From a checkpoint of a small transformer trained on Wikipedia.
Size: 18 layers, width 128, 2 heads of 64, MLP 448 GeGLU, vocabulary 1667, 4.67M parameters.
Training: a variant of SOAP for these matrices, 299M tokens.
Each number is 128 + 32 x the weight over its row's rms, rounded and kept within 0 to 255. Layers, rows and columns count from 0. Numbers have three digits each. The size before them is the row's rms in percent of the matrix's.

# layer 3 MLP up, 448x128, rms 0.0781, rows 373-444, columns 0-63
091:153148121136136108088160136125114116124153150141165087169126125142180116086055149170167162096105114143118123141131133110184122140203191168169132066158121102087157101056129103123137150106149117
105:156143199090154109153100106162125144142119151139133149142135097133118074177149217112111100103123115102173097183135145074122149119161128116158100079138118160098121111142122128136197158113158154
103:099113120138137125165115084120062148128088127179142088135183130074140113080166164185118093123113069128165082161126156151166136112129166110124140130150101101116141112113155131103108089117120122
117:146090081155119109126095184123140141144095121084155093169157110115076133115147215111103136139164089127134067132180143081143141144146111146186166157109123130097148072159078160105178104134118117
104:169130102116135181115134170142088118133135153163091141154174185166096130095112127090125131106124173187161079182127126096149097127159126092137088071109130167109117120178115184082132097139130122
094:117190141062158102149138160110114100097159076180151122109151100107125174123145142121110125100108113138092166143091138164149159092133127106173112137102069134174092140106086140196109155155106112
079:120142120138142168130064130143140091039114114167127079107152111054163108157113134052137143137171068122131055082146110119155072122202111129126081112152108112118134165153088091095104149158163117
099:137085120108181081104107099149146118190140126193078128155076082142126162159102117110097166183134066050165097121121101167123106137097120200120156086121122128172127126173098116151101163130157218
105:106102152181123118056118122107168166153149136134145112074121170118158135146123150112163103134148147095126143133163154112111140068118162128153129101155184151178090130146123082112156132181113138
097:131153104159130111159135092114089107121118146127102158142128140090114129156157116201152103126153057090087094043138102142139118069126107176169139122104132116097140090133114122147118115151114144
094:107144120111090169127079148133136166133159101108142148077104094114128103109161099116099152148145142156046081139078147158117182095119094059164144177141183111124117135150111168119163152135118163
095:165130106032097120099137190073125107069087133075082127099150078118107100103084160169095152074165140125145121131155140107118133200159145102169112140101111107148163145156174130113120104082133167
086:126071139200121139136130085132127095139056090114131183178137132081096187157164144203117102086137123128166074105159204177157150155106136145123139140176069084117125165115122129104106070100117100
089:100173094112140113133136105135158118128094142143137152134124097143199194078176091107144139090134058099102147104122119120168092099077107167170127107182149139093093094159180184132114165130115072
097:177100086144108094095172154160140104077136116142105094070100132115156087127092073104127076128143159152170121119159129110133127141068147103137120138197141116153139177124120121150117088102144118
098:146133139155165073174142172132060148129153145104139109150099129132122150127167136165149112102135126137103150169098131139094128152160121145121146100136211043122126178132111178143120150118069131
099:185124147138091134181135122066102087178127116113093156106110104123154131127107146080079098183109175112104148134115097122108188183222102119106114143134138146137098137129163150108132121166157164
102:124108125117062112110176133092134145127150135113103140177113102115134088133141091080163196128187073116145139151125101123112076126149099162125123124048123060123148134124099045122149140098145137
101:096130075063182086159170131190130081062154101148143090086160162121130109086105093160227146112128160176154145123156072144110164081115104125061152121158178098144130088165130119129152109126118126
095:132169110146128096139196070155136144173152093161111155139134108139110208104125097144139155142109180126145116183082089136170133090118144160115135084109099157098124130079133098127105146159120102
102:162126174092107156153142131168109123101180107092113145158095115108170149157127112173154140162149149158149104076117152157126107060152178137090078132097137117177091212148115133130040144126121122
096:152099194188167073179168125150186146099110172097138122182141057095095109132117114184122137130159148111100138120091104139081099168183106129094122086137160111100134134109052120102120169143166159
092:109125124182087161135069202143153095199131152113154139099140157133158129120092101096073082133143117150174162199164094087108102129140197108138130135105141135117120141148170109136127081115138069
109:129095147166163108176118099134094144165135183129071180126152083141071110130168115123159076145152067090121079057142122126129107131087090127137064109172122152092138120134074091115101175175114164
105:134167138198089144136115162126134080166061150138118133112172087115159106170169176160065162122160139168173142142104149137133182186161107106120119191129167111135155102091131118149131110132187153
120:098143200103171082164157128107149089122039140114113109128170148095128129154140109121102159129110154088148202078078119089116055096154157152141161103130135122115134128135113108153126151178089119
105:073096126185173153071121166176141130158084176079177126135173148163089213160155196147069111127146118075131122145122132150163136121108106059155150107208143140132084143110115114136109133119132153
092:100100142160084139162105116097147141101150184169086165096157115185096150131147136107151205113118154112107177102122128115123176122122173125179140104164129144115075131140141133111153148123111171
108:144113126149157098164138111120171133132123151099154180121150138154111125085115100105084077086126080100093174100165116145106170129141153129178102194138121101110099095089144117102151125127048161
098:081141099158082138158129104193056143078122094140134146119157084136193165142151132153137101169125140186157200074144093135167137107139115099111149164185082129170122107128137173118092123146198102
110:126169142113129145098076112099142130149132106132074101200124199101136116098160176049050151129121129131168092173175114066137140121139099162161125141145202106107115137138120149103178155125147098
098:110099113194146129056132097108091191117161158166149140044123127140133144055089135125149098133125147095182084115036123082092130184082127146154148130125136165109139114162171070128130134112113160
100:126092145144091072167122109149072132154130096120094084062166096134190124102117129165131175122142094146132158023086163142106071070066070146079098143141146098155116086161094120142117110131089096
099:070043131115068144114110074125124085126105203134122116123095076137144113124147097132181142128115091113109164083123160110142111081163113143132083201150097124137147124095106101093130102111157185
092:103129177099104140160098164148102146075074128117124106120112147116151174128182191172146155081155114098127197126100155136122130160148095123142141099164106192121115143088078086182132126122168148
118:166103172078106044173201111129165159083055166128154164116129105103158131127147174161176108152110157074123174118118155178129099114137152092090102146156090115154097077154082129132128111149186120
116:176104160121083016111103161081098130172124114124125128106155122122136189140112174076096119125086134060112134168137149120122153145169155134126138135155171156148147153087127133105110087110197112
113:118113176152056163151115133147111072116085177110091039133131060131148165081164123126167108087121135143128172098133112161153080121157095148145167186164109131108138161176123104102151043147135117
102:107157154149125139129119151122144136121133107154098073164145203168127173051089111111141093146111146146174163173150154128114196107138125126145196107126112137077163112126113101123100135159148112
099:161099167107169073109109104113103085166113076132098126086145109072129137213157157113138122092133177139121125131139107130111103155166127077163088114096096123158091143122100102122129142109157157
092:131096120146147111120135124140110068160141153115114184101121099146135100131112123082100096164158172151151163179152150116150140150155115159178144121137202149142077104126136125092195181174219127
092:115128099126109145151153133152073126079128128155082145150129075191070154160180039127116100084110106165129138119116117127153105162105124089168121161147153151149172103132129194142114176139133176
083:119145086169043146166160111127107107143114105165111151173133095111131188106069128215193150141148156151114100156084120140149115121136140135145116152122183151110169111120126117089071107137113093
105:086091116084148078048121140145120153128096095153115138093056176078123083135157154162128179091115122082132157078158144118144148142088195097119146088127105096149093062156138144134132131116144113
097:144108115150103154159115135128125174126136087109123086093112126104085153089155202136121094174075147164068142095080103127119116142077086221154131114127141134108173153125170157152039133120104125
095:087138097138090149165123157126175106159044114169178152097149159166140086148178113214145090116120116095102142165125110150128143149124071151084153093133189149134092124163103182125123143141117136
098:090115045133120134119029105156070120105096113196116130075064095179138179095108133101160160118136154082137165151148128115106119156115119172115108201085159136133180176077136145160119162115137174
099:175113155137108151118157144123095146123120108077184130091132118025130115141134122090144076111118134112150105091121118131114063118089147137167155126117105108123146089079167104185186141092114105
113:099158098143168132086135123102111155121143130110121109186163133179087143143177142122052068084191119119150140137149123136133158091098152087129082110133116115099116168136108094129125103185121183
107:119169105116137118133125103111175067071170077133158178172100131111114112169183113087069155102150089104125113164127105131178093124122060137116139150110074119133111117138155189102101129111135118
098:146136160162165130072105155124102125153205192112168121061088087153172115117134199128117082112104091121150091119101192140144153113090139146146157098076159131132187138144134097124178130140108099
092:151111070117125165110127163125089117136090068124156145185117103110087091152141147110159134169177095091100132106121145078187109120088179082166167100100094163071189081133119178162152090085144092
082:159129084065208107081133131157102118095141129109195120128141117122122105167132157139077151129150121131174147147171174094152150154109123197146155120132136076070193096142107121134140177089109124
099:124134110159140104108135137148115123100158105115134140103161118075105134103160117154113127197143130131141091130106090118127137117145059071119142151127180074130164058048130132122118149131156161
090:130111140163120157088167136211107154075089086118129099099124173134182124159179150110099111144148143140140150114176128157114141124131138105141070164116152103178156158106134196132093118127080108
107:131150109063134083125152100094097114160146219151116109125129121135097164071124094147205103090152117107112137162072172094093174142175165146099087088128174136059073122134112129147131104160144127
106:116063142128130086091149126102143113193116073065170124161175163087097126163092154152133131140166123122117114100118158081114091117102167165112124083098121172115107082087158081114138103128116150
110:104149088134118113152155088106154087146055156123078097163127133151157130176078149154104126163157125148089087053086097165136108146125136099156089125044119120118166161081165123169097065106145103
093:157136139094086083137101152181077098151159146082103125109119109127106165206095064167138118110098155121171158090179112154121106165156158190086157161132130025089094135096132151104111166138131096
105:163153133179141147133133163102066099122125102065114081158187118151134087066076100145180097099122117134127155125106103138138175146135064104108162165140165163112151122097137169150106122070147162
099:107107073110124164047079096150149113119103082105083148137153098113092104095113143080098118105104179126134101163109146184162179171150109121101174128073148126173141160111074179134103212172147175
098:171114126139105117122177120187162081106137136118109099142131120075083112095144204071092117149144117119060167140182144135116103120193104088091112140127076040093063175125162145119157114122127129
103:137143123133112098173156143171084168093126076133073117082083138129174118147083138178117123089115075132106164119132115106107111113156163196128155187127163108172124112115159114111137140130149072
096:115098192131130108123110053122165131137156189109100176063140113091103082111200129161079162184124117123119135132133164126127123140147131055100156091145119083117110082138142090137096132168190071
113:130193107078111133143156130160158144164115150085123138169100175117109144110192137111093135160147134159123169136127145101144146079156127070092121143189140125102065123040121113144140142163105179
099:132135114110154136078139123150148139121083098178176079062131137111170131142115150168152079114115158129182089198124096166166226099105161081133141096133083127135089171089109133159085165142087133
104:151086132142117148183121145151084101123129150129199116142107126141118176115159148095121080176141171155091184120145170081192095178120173110139184113137159072148108140108124117136091155153128096
086:125101163141108133109144132085151191148103158084122164113170140117144108130085162169134093138157123098137103074096126088216130123147162119110145130129091182135101092130105179143118148162167123
103:097094123135115085106169195158120119115129115123116161131190127159147127141163154106137119176165080128156113107108134141082066114118143160206100118091107142139164112174134048145131147114165122
094:134170053088152182083177150081118107129168069140106111127187105152059120163120122101141144096102104126092112106106159081114065126115087149062087084136127131133144132126148113132148124107124122
089:072149130070164103110109116115064118122116116132157132124119120193192133096186144139123129130139137181103140188149135133125151068106098061100129133112192142130094141105150043184145100102104074
091:095066120083102166105206107056099135135118154172120124093163124144090160123110130128158145153141071108136126081211139121064092137162147113136090122084110187130115160131166084144125073106125116
# layer 3 MLP down (transposed), 448x128, rms 0.0801, rows 373-443, columns 0-63
090:164085177119088073172146127142135101112128137205146151184081123080093148173212145129134143157102150161104164119098132104053154094089168141107117243147136091119163129159114148114102128084126148
106:146162108069148105148114063184098150138090093137126129114171152119111152090153161106091133085065050083161074080136117122141153163176091088147119138159135164124113191210147153186152138092137141
103:131102101134143116143115123101077139097091134175147101132188167069096157085111169185127121122085067152175092177145157096128156094140157166146146074111090154130136098095169081074149125100121138
103:102157161109166125089166077144104060212101103165112164078130119156122124172101134148132125071143136128082085124151240115125100104121189134133087153178062150153152148096145145146088121101123096
110:090143117111061217131136175173148123150154104109136203155204110119114081128132110096169072093130118108148090132113103175207115100130155142127135143139130182132144165155112128127117116135085096
097:138140204128179153132142120082119157149167124125172131129155191112071129140131122116123107131187111146134136165096170128181098085117185151125085127116193150139086116136127148116159114154099131
077:109163113161148110086108118075118102141093156167087101161168118096128117102131121116162127153121079141108125120175094143164076156184097075121090100121187073077144118126109095075151093113139098
100:122094117161129152117127170177150096086144160084111111125170168133063160113106111129134136108093153114114161106117133120169177139110120189135148135152151092154148171168078170052077179152104171
100:091100144164112105115184186184127092092122090118095128175134106133157112144151085167146117126106189143027146087129150093086134118124137135100140152110114112123184204143139182107154076109131123
094:084147054098123145116086156158108129087160163134175184136093136183166126153046146132178140113131064137127180141201131146107147155156179130143127141100123055139140145136181146128207120095097151
097:084165111075141137101105132160130102113191091126074098104074136168071077115159134120103164154098083150149081083142137140092076120109124151171139163154164143104131173202090113209081127162163112
094:090095123052159148099143161135115142154121131095119137065150104058110207087129157123104052136114128122075141098109134123125107130195147150099174082102185120086133125105086096095165131104099148
097:159141153221118135152067130119124122091129121087152139159147152177160175179163114213117091122072158139167085110085192099138101095142144170129146100163098077110135117136093130152113131119169104
093:098152104113146178116105118164136109158103152100149173108149124142169154112165073138125125072121088099084107113120097149162155144113120081105127119148160120088085133088121153052092145190111103
096:187154097106190148176123113133098097181136084073119104105134120085117107176096142097136140170121068112151092127168171132170133125127122095175129181129164139141199124130073172163090108102144109
098:073122110158153077120127119145112097107133141188140062087106086097112139073083133085110149135136135119074157180104135109126131130167135143224152104146130122183146188090102165119109131165073158
105:154126112123078111170094134108067100176119084109118180057097105082120163139095180123135100135081121157137146090150135085100147168159119126090151128101116137127157124147120188153179152116188161
099:124063093096132127093179069140147100155145097115135152132144086092142170120113133130110103102167122120010189140188195117145107084144180135149081123135115095139177193133169092102179154109184136
095:133092083079187086143200126101167125087099117088120095073140113115150171083123078152126195074083109093106135117134090139098137098169141134065102117110180163138105112184145093162144158119137140
099:148084126163163144118124162219136172211174099109121152153139151155145181107161094183112069116155136118121115164112139089157085049121121100139125081117129139153137164090129090158115127145090093
096:168197090199192144107168151148143075129133127073151080169094177175137150089133089128106099153132111140160162168170111134117153141132101152101095134217130171141133122150143130141184102076124162
094:119093133101121036125140120128134146108138102126110126126135146104184208084080149125124106038140123136100125115147149109100111103097150148148099138154080151139144169087153132089125068097081184
104:179105100069180147116114128093157031131195122142119133089136120151126165163099140197158132127158155115140142097155091122123114095075130033173111150188143122121131168095136155101070104092113148
108:091114134155134091157152105138121121188133165081150099132181146089154116136201117163110082137171116131161152105178176143109092082150121168158115063135117192144099126165077157176077132109095151
106:147127095128174123148144138142203130117091115088117141128194096086108137151163148098101156094116118120127100117128151140146116160159077181101094119075124169156099126151122086147094124117168129
110:115076135076107149069094143128149173115128086108110146136082163100085189131145191129160118138145141079123078172121129137120141133068113108087097123132192137158158133140145121181112133086133098
099:178096153187152072162116107138156115081109128117129179183171125117161110108116117107131112112089134160136126104151084107122094154074072147077132158143029179100099093112117135105102107086091170
100:119125077185095124096137098111184113097145108115121118084129092145161140172115105125113175084140150141052121125090143121138095128149198113105124097119169116094120145131151167146123087067142153
106:135070066127134134114127119133164167130130127176149122147168116116095121080152103142106143137125063070149154104135129132079180135127119094156115176144093123060129073083130163151133121101080136
102:077177123102106137111092123130126127127128131090142112129106137164146135083101145150156105139190173146128174153181178141175151178149094095089096129158130130081070170090143169182089114148105083
107:129106134094112166153099159121118157165141106133069152150154162146171111088171168054092133125097114074158080127150120085042147094099145129129120158131132132149147144064155097192141158100088112
088:161134152121101129162114171130169122171056138133174099176141161102143117176136176090151137041164128152143163127139105120152100115106093145081092146120088131093186109086125145160103086157207091
102:096130103114142165157148191141153154133170109138141169124176196132107101145145167099092113099116173184138110140130108141106144173114149112111135061068159170094130090161092154083116167155104141
104:205160161102121119150107124119088043160086105085145110187199134112166085156178127125182125137108182140139172135086179104154118134149181160105127136165110081162126124107140117122102107190156166
098:149119082132107130161123173125100163164094163156104153097107124220127130129149150113086136132109162149068138096140166129089106144134125126134090153120151162124097115113061182154084087115139152
106:176141189147148116157094085115116103138104113166165163141117104124161177088120180156185149133216107137095171165109149124130096177121145110116170140148076093117161149124177133104093078132138115
112:176082188099072114137090154141103092156123133128138145102142173118155164108161162143103135139127093113119115118194122102068068165071208106169168159129034155100159202131155134141122143108148170
111:164155097115079137097125148153150182171142131090150153106089151084144145075098194161090098165096075164167120191184121126073092175116149114138115112131133169163131093159163103078051124055157089
110:133152092140136139134141169155076110198137125108141130117134118101127071115108048079127101135073160125177156102101140089137157184151120076145200114129127230132147076159100078117060143133154119
091:137120113184212131107157091095118122121094127133222106133113089115131096085123174113059114069184104159151141126094101103143126138137120103158098122122126189148132124118133080149107102122075171
113:103183100082160154059091122103145113153163129147147084093166105143159163141050116135152134068179104086118133138137125145068130077152152093169111097167135123161063101152123123123097116099128161
094:107075123156127163162068091129148155169173111163146095122096098115154135167118153079122133135122151144088148139202130085166171191104150144104140116084130097109140114138087154178156120124151053
074:143147100118105130174142139144115122107158089120112078117079146092153176143145144214190095130091087186087155154093143129157142135209153151145166093113146164093116123099129117182128146155128136
098:071151118143139087060142186145130121139109108201097095125096178138084103115152132165069124046138114099077113104149069132065147134050156096138111044120142143146077132174115127074099093119114123
097:125124141152168137105105152147171168126128102145140103102053089139129101151115218127118153159081143121072141128119116143134081188131157153083170159113140118069105103133099124090130143059122091
097:110053145152112168145169115121091156117165145151097136086135156142109096158149069143106098113057119122069130095173124103118152095108082167099128098126134102080074075160161118130141122182182135
103:109101178155151112109169074075133145129096117137125143087163062105110145125072075173128127120131122187071114143141124179096165060133098119155056107180179114125116171092118111116086123129103180
099:165191157095208110197154148137156110076192076118125097096191103098130152125111147121144140138165111153090107120095118166130149128167192143172139179090175117134120137150140140109176117125185151
111:156084112103116097133147129111097152087066150112158140156095174154150037085152107140156116117195155144128138152097206099132129161106151111165048111170098193135122088117116104119143115092139165
107:070102127186115177125136119119098155142088187096121146169171085094139146127094094132123142161146121119091074130157114122101160118120130162187113095137121146167175140081121099140135119064131097
096:116110091180092117141171150114152122160147156109140065120146117086145127107095136084074104093216155135147189136172098103140064105086111134078181123069091108102120080153114110128138137119094159
094:137120177104140155048163146131132137138151073137146185087114093128148127101126157116160099115115146151078144128179140097156100107100141112056097152138093083123067210138160103149166079152141039
070:151127183122163130152115111186081050089123098066101089094124104113165116112072180170066166169158167191119084125118174096143127152092074105183170148182151105086170157080137090098167164140107147
106:141094171113171118136087146110183153129132142145158168123143112166125118114119188173186158087093163117101121101108209145143132135175156116070090139128139149167101188155140158157123116134076140
088:067068186163046108090118143120102105077122182087167131086132149085096104140127152089106152123140056131144161103111182129121072131121092185114094132142089096139125160084128131149134152168109086
103:133088198111082090106105092131185180167098123074106191135144196083140144118169142094084160081116114092161116144132180132122153164115092199135161071128118139128136096157126080097144138093124140
103:081104111180143138101171081086165107149139078136146123140125153063129132151154068153136120116118184155107108153153165083130121136078134150129140117089173145067183202131131132188106123106176099
098:093084157156081138060084068178151115156108135144105135128097159056119142092107093149132061139086138067196073143152057111188188150104127128206137162157163161165128130132055126121086167148140127
100:137127091170172132171139100118161090151099125099112110077180108146092160132128104116110202176100102140105153103156150110075144113110108179108199137097097126140135117195192100186125094143143118
105:085138092132100117120146149146119139136103090184115128089171095172139113173109046123145109174171086091141127163120158097134105058113077169160161153148122150146089150125136132112169125175158074
099:103155116088127108102157092142125090084161098142096110144100091096089094105092118133169098106112103097171106146120105167161118110103115104080126120123102111079157143144144158128157152172131153
104:203086163160143167138170126143112148107102158152127070110128132109137101096124192145100134121117122112158136157121125139170069088172140117134081143144123089095080170132163106095169169157057105
091:163136139125113161120059103179123098127119154139174060098177101140073117138132083055145099132094099095128129146113068162157102144075089126120146113162093166129144069166107104136064114116130155
102:102109169102097112094127148101138172103129108186133115044126122137105168101172148114125105122149138111168134088103125119121131115181128077203155125162138076186150090142100132094131132163113056
102:139141103129150120096082098139102135127068105138120130137131121164098095124177048130113089146125134150062146141125077066087163165088139092144117097135161129139162156096097132121057065106119137
094:105114131129114110122151087125104176127151170090142142077086101156171083137117110134164099195117085142106125146155117152123109088180141078113168161100111153120118124096119158153139049170127211
096:086141119094138120107168158149101171139161098106111147127097203124154150127138166178095142136133127212101144163111138090076120077100129125114074064133105142155172138109139138062077155161109100
091:132158082168139125146065105118138157101092122126076140184113148167120124159151108115149119131062198082152112091131119133156155160132066112117114174118152130116068122164142125160072160148123176
103:102119105134090130098181147150155100119122111161175141146108074087128111155105196152194094125156123156181102151149081119137107139147053171150117110113190105109100064157100116113073087116191103
097:114160090086169138053159140104190130159126067114102106061154124141137090107151057134132140112092161085087115136097135127104086152110162099080127144153180151157088077113126114142154106101128116
095:074155167096160171121131195119135122160155198109135103158072187124166183140140093103126126159184108146128087177122089110096160122120148108133156102116089099220109145116174123164061087137169176
# layer 3 MLP gate, 448x128, rms 0.0829, rows 374-444, columns 0-63
112:091171121140146117143120151175107129117094146109075144076074082107103097147101110160107168124133153153159176157164103102100168132105134114111119090155096104162165143144140163109202175140082109
081:124092133143124200197145190156181069093159135103128142076143168122104153160116147123166147121167174137146091116152137114100202124117135183116118112115128158165124095098147071097134163084124082
107:099146105097098168092118164129116164144086159141201096106080176153180128130075124131078139085063087152171155141117118165107166092148134117127173164175090125188135165143179088125177057144125145
119:135115090185087191150102099128107208144121135089103085130088109132121111084177215084123155093135168152184079158065098117147146136085122083170180143132112174136097141143146138161112175103148111
101:158073231099154087099101155096140159148121142124127139148132166143058183162150106085137114114150136128116135139080144106146136118150117134170094183147177119157084072095109158132152098158186119
076:204125104117099111160133142052098152161067079122169131135161127127092130109148150148105169126174155177064089116162121067125163128082102090198094187091160144128123125097119117110145180131098174
105:098122158102204127126175196162180092133158084106134149148114125139141137153141099142117165122137177100161124113153145101140106124148099155073106150102124169129157147151121147158111185105138129
107:130164094098105116104125109153116184137125123117129089154119173218128117189145152142120124112128115163052176099133113104133146079113081079165107129130161184146128160143158108105091089121111120
103:056147065188128165040064146119139112109133106146190137110107132069138151162116185106155182104149167206116128161136085097092126162147166147106141105144105133228093124128161118155148138108159157
094:134143135129146078085138169115146154171113091123125163130081112146102132103150114134070202138111150088075143166096133091117107195124131127138195168141145141128171142120127149150180117123158131
096:109090121151134184153109125173061171154078118074080080145137144101146071128142151106090109106111140113161154154073167137165121080095148073089117151181149080199073137154133138159144159137118129
095:122129099107102133126132201149127110138089172157094128109088140159191159125040110121185159091158131116130193109143117105153098113154119134087119185104157137130104175121144105119164172154085152
091:107091126114123140099127169054130142162147088071144046136110042111100107145169109104179162072121097106152126146123136096135136146148148128171149086175231141133171143160155088108141143149107103
097:116116160049168130114072084083132201162106132124053130095147149179141170091111123104168159163098111102110130116123173122139096074152117073103146099178093149173132135163119114129130100098165167
091:083111161132126098085119128184186134122169178125191122060085150148181170139066124090107151083057178150112161107173120118141153173157144188170125073154129156154127108121108108130112144101089114
086:082153072152195159153170146159167152173150137145204161067112111121153130106205083167099151099099120135126149117158151119181160158076169150155135139181111137136141119131178075143138230183162107
097:140108129153116141114096108050098118122121149134099116094105133182096175169132159174141131138087150184123151075148139126129093136161078076158115139184137171198128117131197167142079165132158115
105:133206151076183103132125179113174089111182183093138127177126118128117173176185161132122159126065135097108129089144119144103083137178163185128147112097139129113033177131192102129182093141122129
099:113112135129111159161193123090174120117134081167077114083059117121128120103099091132147078151095097088111101083082097127162192172107145189097162109114140099133159116157109122115074148119111077
091:177197143142089100126179094170153155095104124177154128141145123111125136155103130096155096110114161185106178076098136084092118116152144140133115084086144100089139053196167146110152159082214048
108:110165118138130141095089157128218131130095099147112129131186151151124189081169120051065121111157132140128122129089105145137161104120112106093125122143136184109163168112085100169035133198116122
099:096149190178059119205149157144087185142095118093162105159189155111195129117152141109094116174164134117148212168142084156194092070095132150159162175137144179112125115172138129128153135145146089
115:083112059120100099166134100134108164102127109118139078183179172109142120158146118161106158127195111086176160176100144102102096157156102137125130130052135140162134091111061152147045105141117097
108:122141123110152159174140089116141116088172119113061158129091156130139127170166112152141089049113124126097128114108095133120102127130148149114112063095138112056090133122119137095102193136112086
112:055136129135166145147121100187076119157161112125090158120096145141159207091141153139088113124124121147132156154091151128124103097098198068158153165110145155131153173126106159165130140102147105
101:148134105098169144147118122160168133131076176120126157133119126182063129128135097147067091152106068049124106148104096169136123132059039121132144102194080126106115059094071149141122117137110119
101:084123159079168182105119133186093157136162094135121098121121146161151165135116151121160144093160094152130141142161111190204135114134123178121093108146157070141119165150070141137107121112125136
067:138134097136142175155047106187094163108075115123135100067112128119135198094149130128115196167085104092125089113157118120127153113040091092142148112164111114112164118095121202134129124110145067
099:140092185195192128100119139109121129139126055132188149119107051153104105162160119158151113133160140192103097116140114177130176166110086126084095150124141071129184133123149144172128160128157103
101:121104088150111141118155174104138075119093137115149144111106111132095127146057099167242118102133149142107205109147117146149145106138149093155118122096099159152197067153138108139119140150156158
093:127124109179172137093076075118125062096213172082103146100147147155191103118211141094099112197134134114131093153120117068178119166179086078167123110116129098108191133112139144139091165158146156
101:125133167142086121176119110171128129115086112158082099163163120096171129101166094144143187142119125145155176154114119131123091123172141133126161100137161211081122155210112119134103106124158179
109:114100153144110153134140124183161101127088064169122137159140150095108149144038131145155144172132119108176081170147222081134128124154185114142160144087080101104140141156128184128176157166072122
095:134092132112132146136147149065152114124105160108108156126121130139124175169087116145103153182130158165078127062112166169155128149162157123100140126076174146103173162177117106193147106131112128
108:077158108171113128169097106128161135137090106120201101111107144111124068093173064167134174110180127119087113119150126088159145111118081092124180172146139135144131106129093172132148123123126095
103:088089086134121176116167070164109157156076156149155090147120055135110138131169117090131093086115151100127142157096195137174166110115171175112158124125195156090151100104142109170097216143119148
109:177051157130173147088124118097114121173169098071098094167159141133079124164069157139153150200164144101122118177113153092125120134153102158084112055117169141134136075089135109161109158119211145
106:129102103134145166160164136097098161102121117103144162104098098195058118128161139117140117164104103160094098132144129066162133096141107108132114121129097135131127133146144146148145150208101162
104:127112114165109156128111147109098127095114186107152101068091151166168099182070087119147120130107177121147112112169146150161108112154117130093196134122148162116083182138156093128133090164063111
118:128128156130152095128123152143091142131126131162142163110083049101170168106096069123123114170158086189112110106150166135120145171177219095157173153088162135144205152132099168105163161154096131
095:136143076143154171100086075065116124110104087114208141099111141144153170174088111164111076126166104101094133106079126080149154137164177132172172107145143168147111146112092100134144111098132080
079:093116112139109096186106071081107136145107096113193172127092107147139111108101161153101141140187148135129113151130060087130148153137207114157103106125216156162114030106098111109080197139124100
089:150109160095164148139092129102093144127195111120123157102085125123083131127128123120102160061067139133143113098118153147113080132152177201209149076127159123156151146109168098163106171080135102
096:095117124087134113122117146124161144127154094092205099115048130120118140206138176089119120155128168107110173147128134181104082102120124193184147150131145105133183216103148161172136183142109107
090:099115115166087115086137092095113194122084090110111036134114061133122147094091081107123160082158098120173159065045118108205139120123162152141103141082049111138169100107104136140163137084148122
105:113152108152129147168150114130120141082123073092080126121180121127131114130136089141173142129119133146098145156177151150118103105040109130162116142095125207122137198156091084142128141182115160
101:114126132193179125146149192144081116063153124041123067137099116189117156143177166123183117128183080139152158118077185188120122085141158142093142176120108121164136110104147060103145063133120082
111:066087112104147135096102074121127104111116094123066126134090152159168120180106079178183146112174084188105093115090169132157117157143126111128176153150173145118142133139107140145149148094172070
105:169100097146088101123102094079094167160173122111107085117108125166122083107090126122159081129099158108150123170157124061161151104097118118167141131146184131145127116131073075149076148107120155
092:089101114135095164119180163190176107091109134118087107091143087102102150145108121088152094116149162164126153183152118160130077154101120097074187084076103094099164131145140152150108076165128179
099:145114068159070082147175109097143153106099175113145131220094125165115165128148122138078116117142113088182144076102139145120148141155115133207128153120162134128131092149097148167121195072130178
097:107093125145124110084136166118155151139121136076156159127097121151116159138151075099117134118113100138073017133106176149117134148130092082113149110088139159107150102187128109109181098102082184
096:187106155093151140124152100087142144142164140114140190130097126120104119142126088078143091162192160113136160123118145091120125179118101077089161161097145083105128181111109103138082184109110080
091:117079163127207122113118102135143120155150122073069136102059083082105145116127162070137183108192099183092147084082153149114163170139130069151147110124143167144192078092110098190110134126107167
103:123060180057168080112138083153119096157148128124139158127122126110154166106170121162091189120158178093086103171121094152118166171167113139117161135059113118137168109127139125098091103043133076
101:147095111127169170100141145112199156087127112109156126114147162171122140098106105144139152139121167149088161106129086094110112061141086152168133152088103138204135164137107120106107134159203081
091:154142185050160089116100176156125149104160118156162098107101106079148177072152107155136143163086103101141093112161188093143176106143122136105168202122149116132132186134134134033159133147113131
114:096145106122218148164092073107137110121151087137096114099126084145119145128164141115117208186111102135121173083109097109109130143149088089125189085126117128128143113126146142161125099155076137
110:097166098126134141066126110182105158047168099119204095096146051141137138122123138065129134087097168155044156135076167144142134119146170142131121148119141140141096121138129140124121153092107139
102:114129090121122119131113119118138118132133161112140086116170086163182167118104109195128157112095166117111063128072095096182118174150142112043159113122119134165158123149143101139072084101188063
085:098141108121149119131110154153126178129211112113122096098115147136064132139122181101137127110078138076102138172184188108156214171133113145110119103166137119118040136122132121205159106125106144
088:116170127128165127106054068160112141105144121077165126078131094117143145136163121135125138180164123131069169098101116158161082098104060097146189131122151116088138069086128118132135135132136185
086:153175123200185178165118127159147092154137108011100158167078134129142086084106176107110134111109115169103107164144134137168124158171115122128153142131147137122125151104147140147095116134112119
102:086141162170129173116120058135062132125078117187088118144112206171177177081063082149154114146126121089111149133148096101146099034096105110170157129085150093169180140143094077083175114128124130
099:164107174134231067152175102167184079137129133134131136225126134136142088145136105180101154115150072126130138077135167103136106166182133151099129165116097104146201108104073087145150172129136116
107:112092083114135165161055114113143170155116123086137084098107162120141130193103134123134124144099107129061129111127131175157164094132122159142162114165155172142080132172131100138058152144175140
088:134140191154070128084153131128171148159164146133112126132126096137136141135098149099122135179133110161146118092099134087151079071145098117126138074071162156119146130108092119156182151187121136
103:109069133198174141082184167183162071146144073151157131131142127158106127211202103082176083108097161175120137114123133135114114069147140146133139071061129126121099094139144120167146149117151112
096:140091183120161138142130153119220173120160092058100113112115077154169099132153114105119127147080106151108126180157111124143127137074111108129111099165148113111097111165131103124182093103122167
091:116134118145150173085105106221134128127160090134158136133081113122152120139107162119148129125127128083108139143151177219099145142083107172117117146130072135117112176160099119157141145183147121
100:125153137168124134233111192140134138144115097119061117119146121109061161100165165157118126115090088140218154164157106106149120158113107115174146141144137162123120117171135123108199107182137117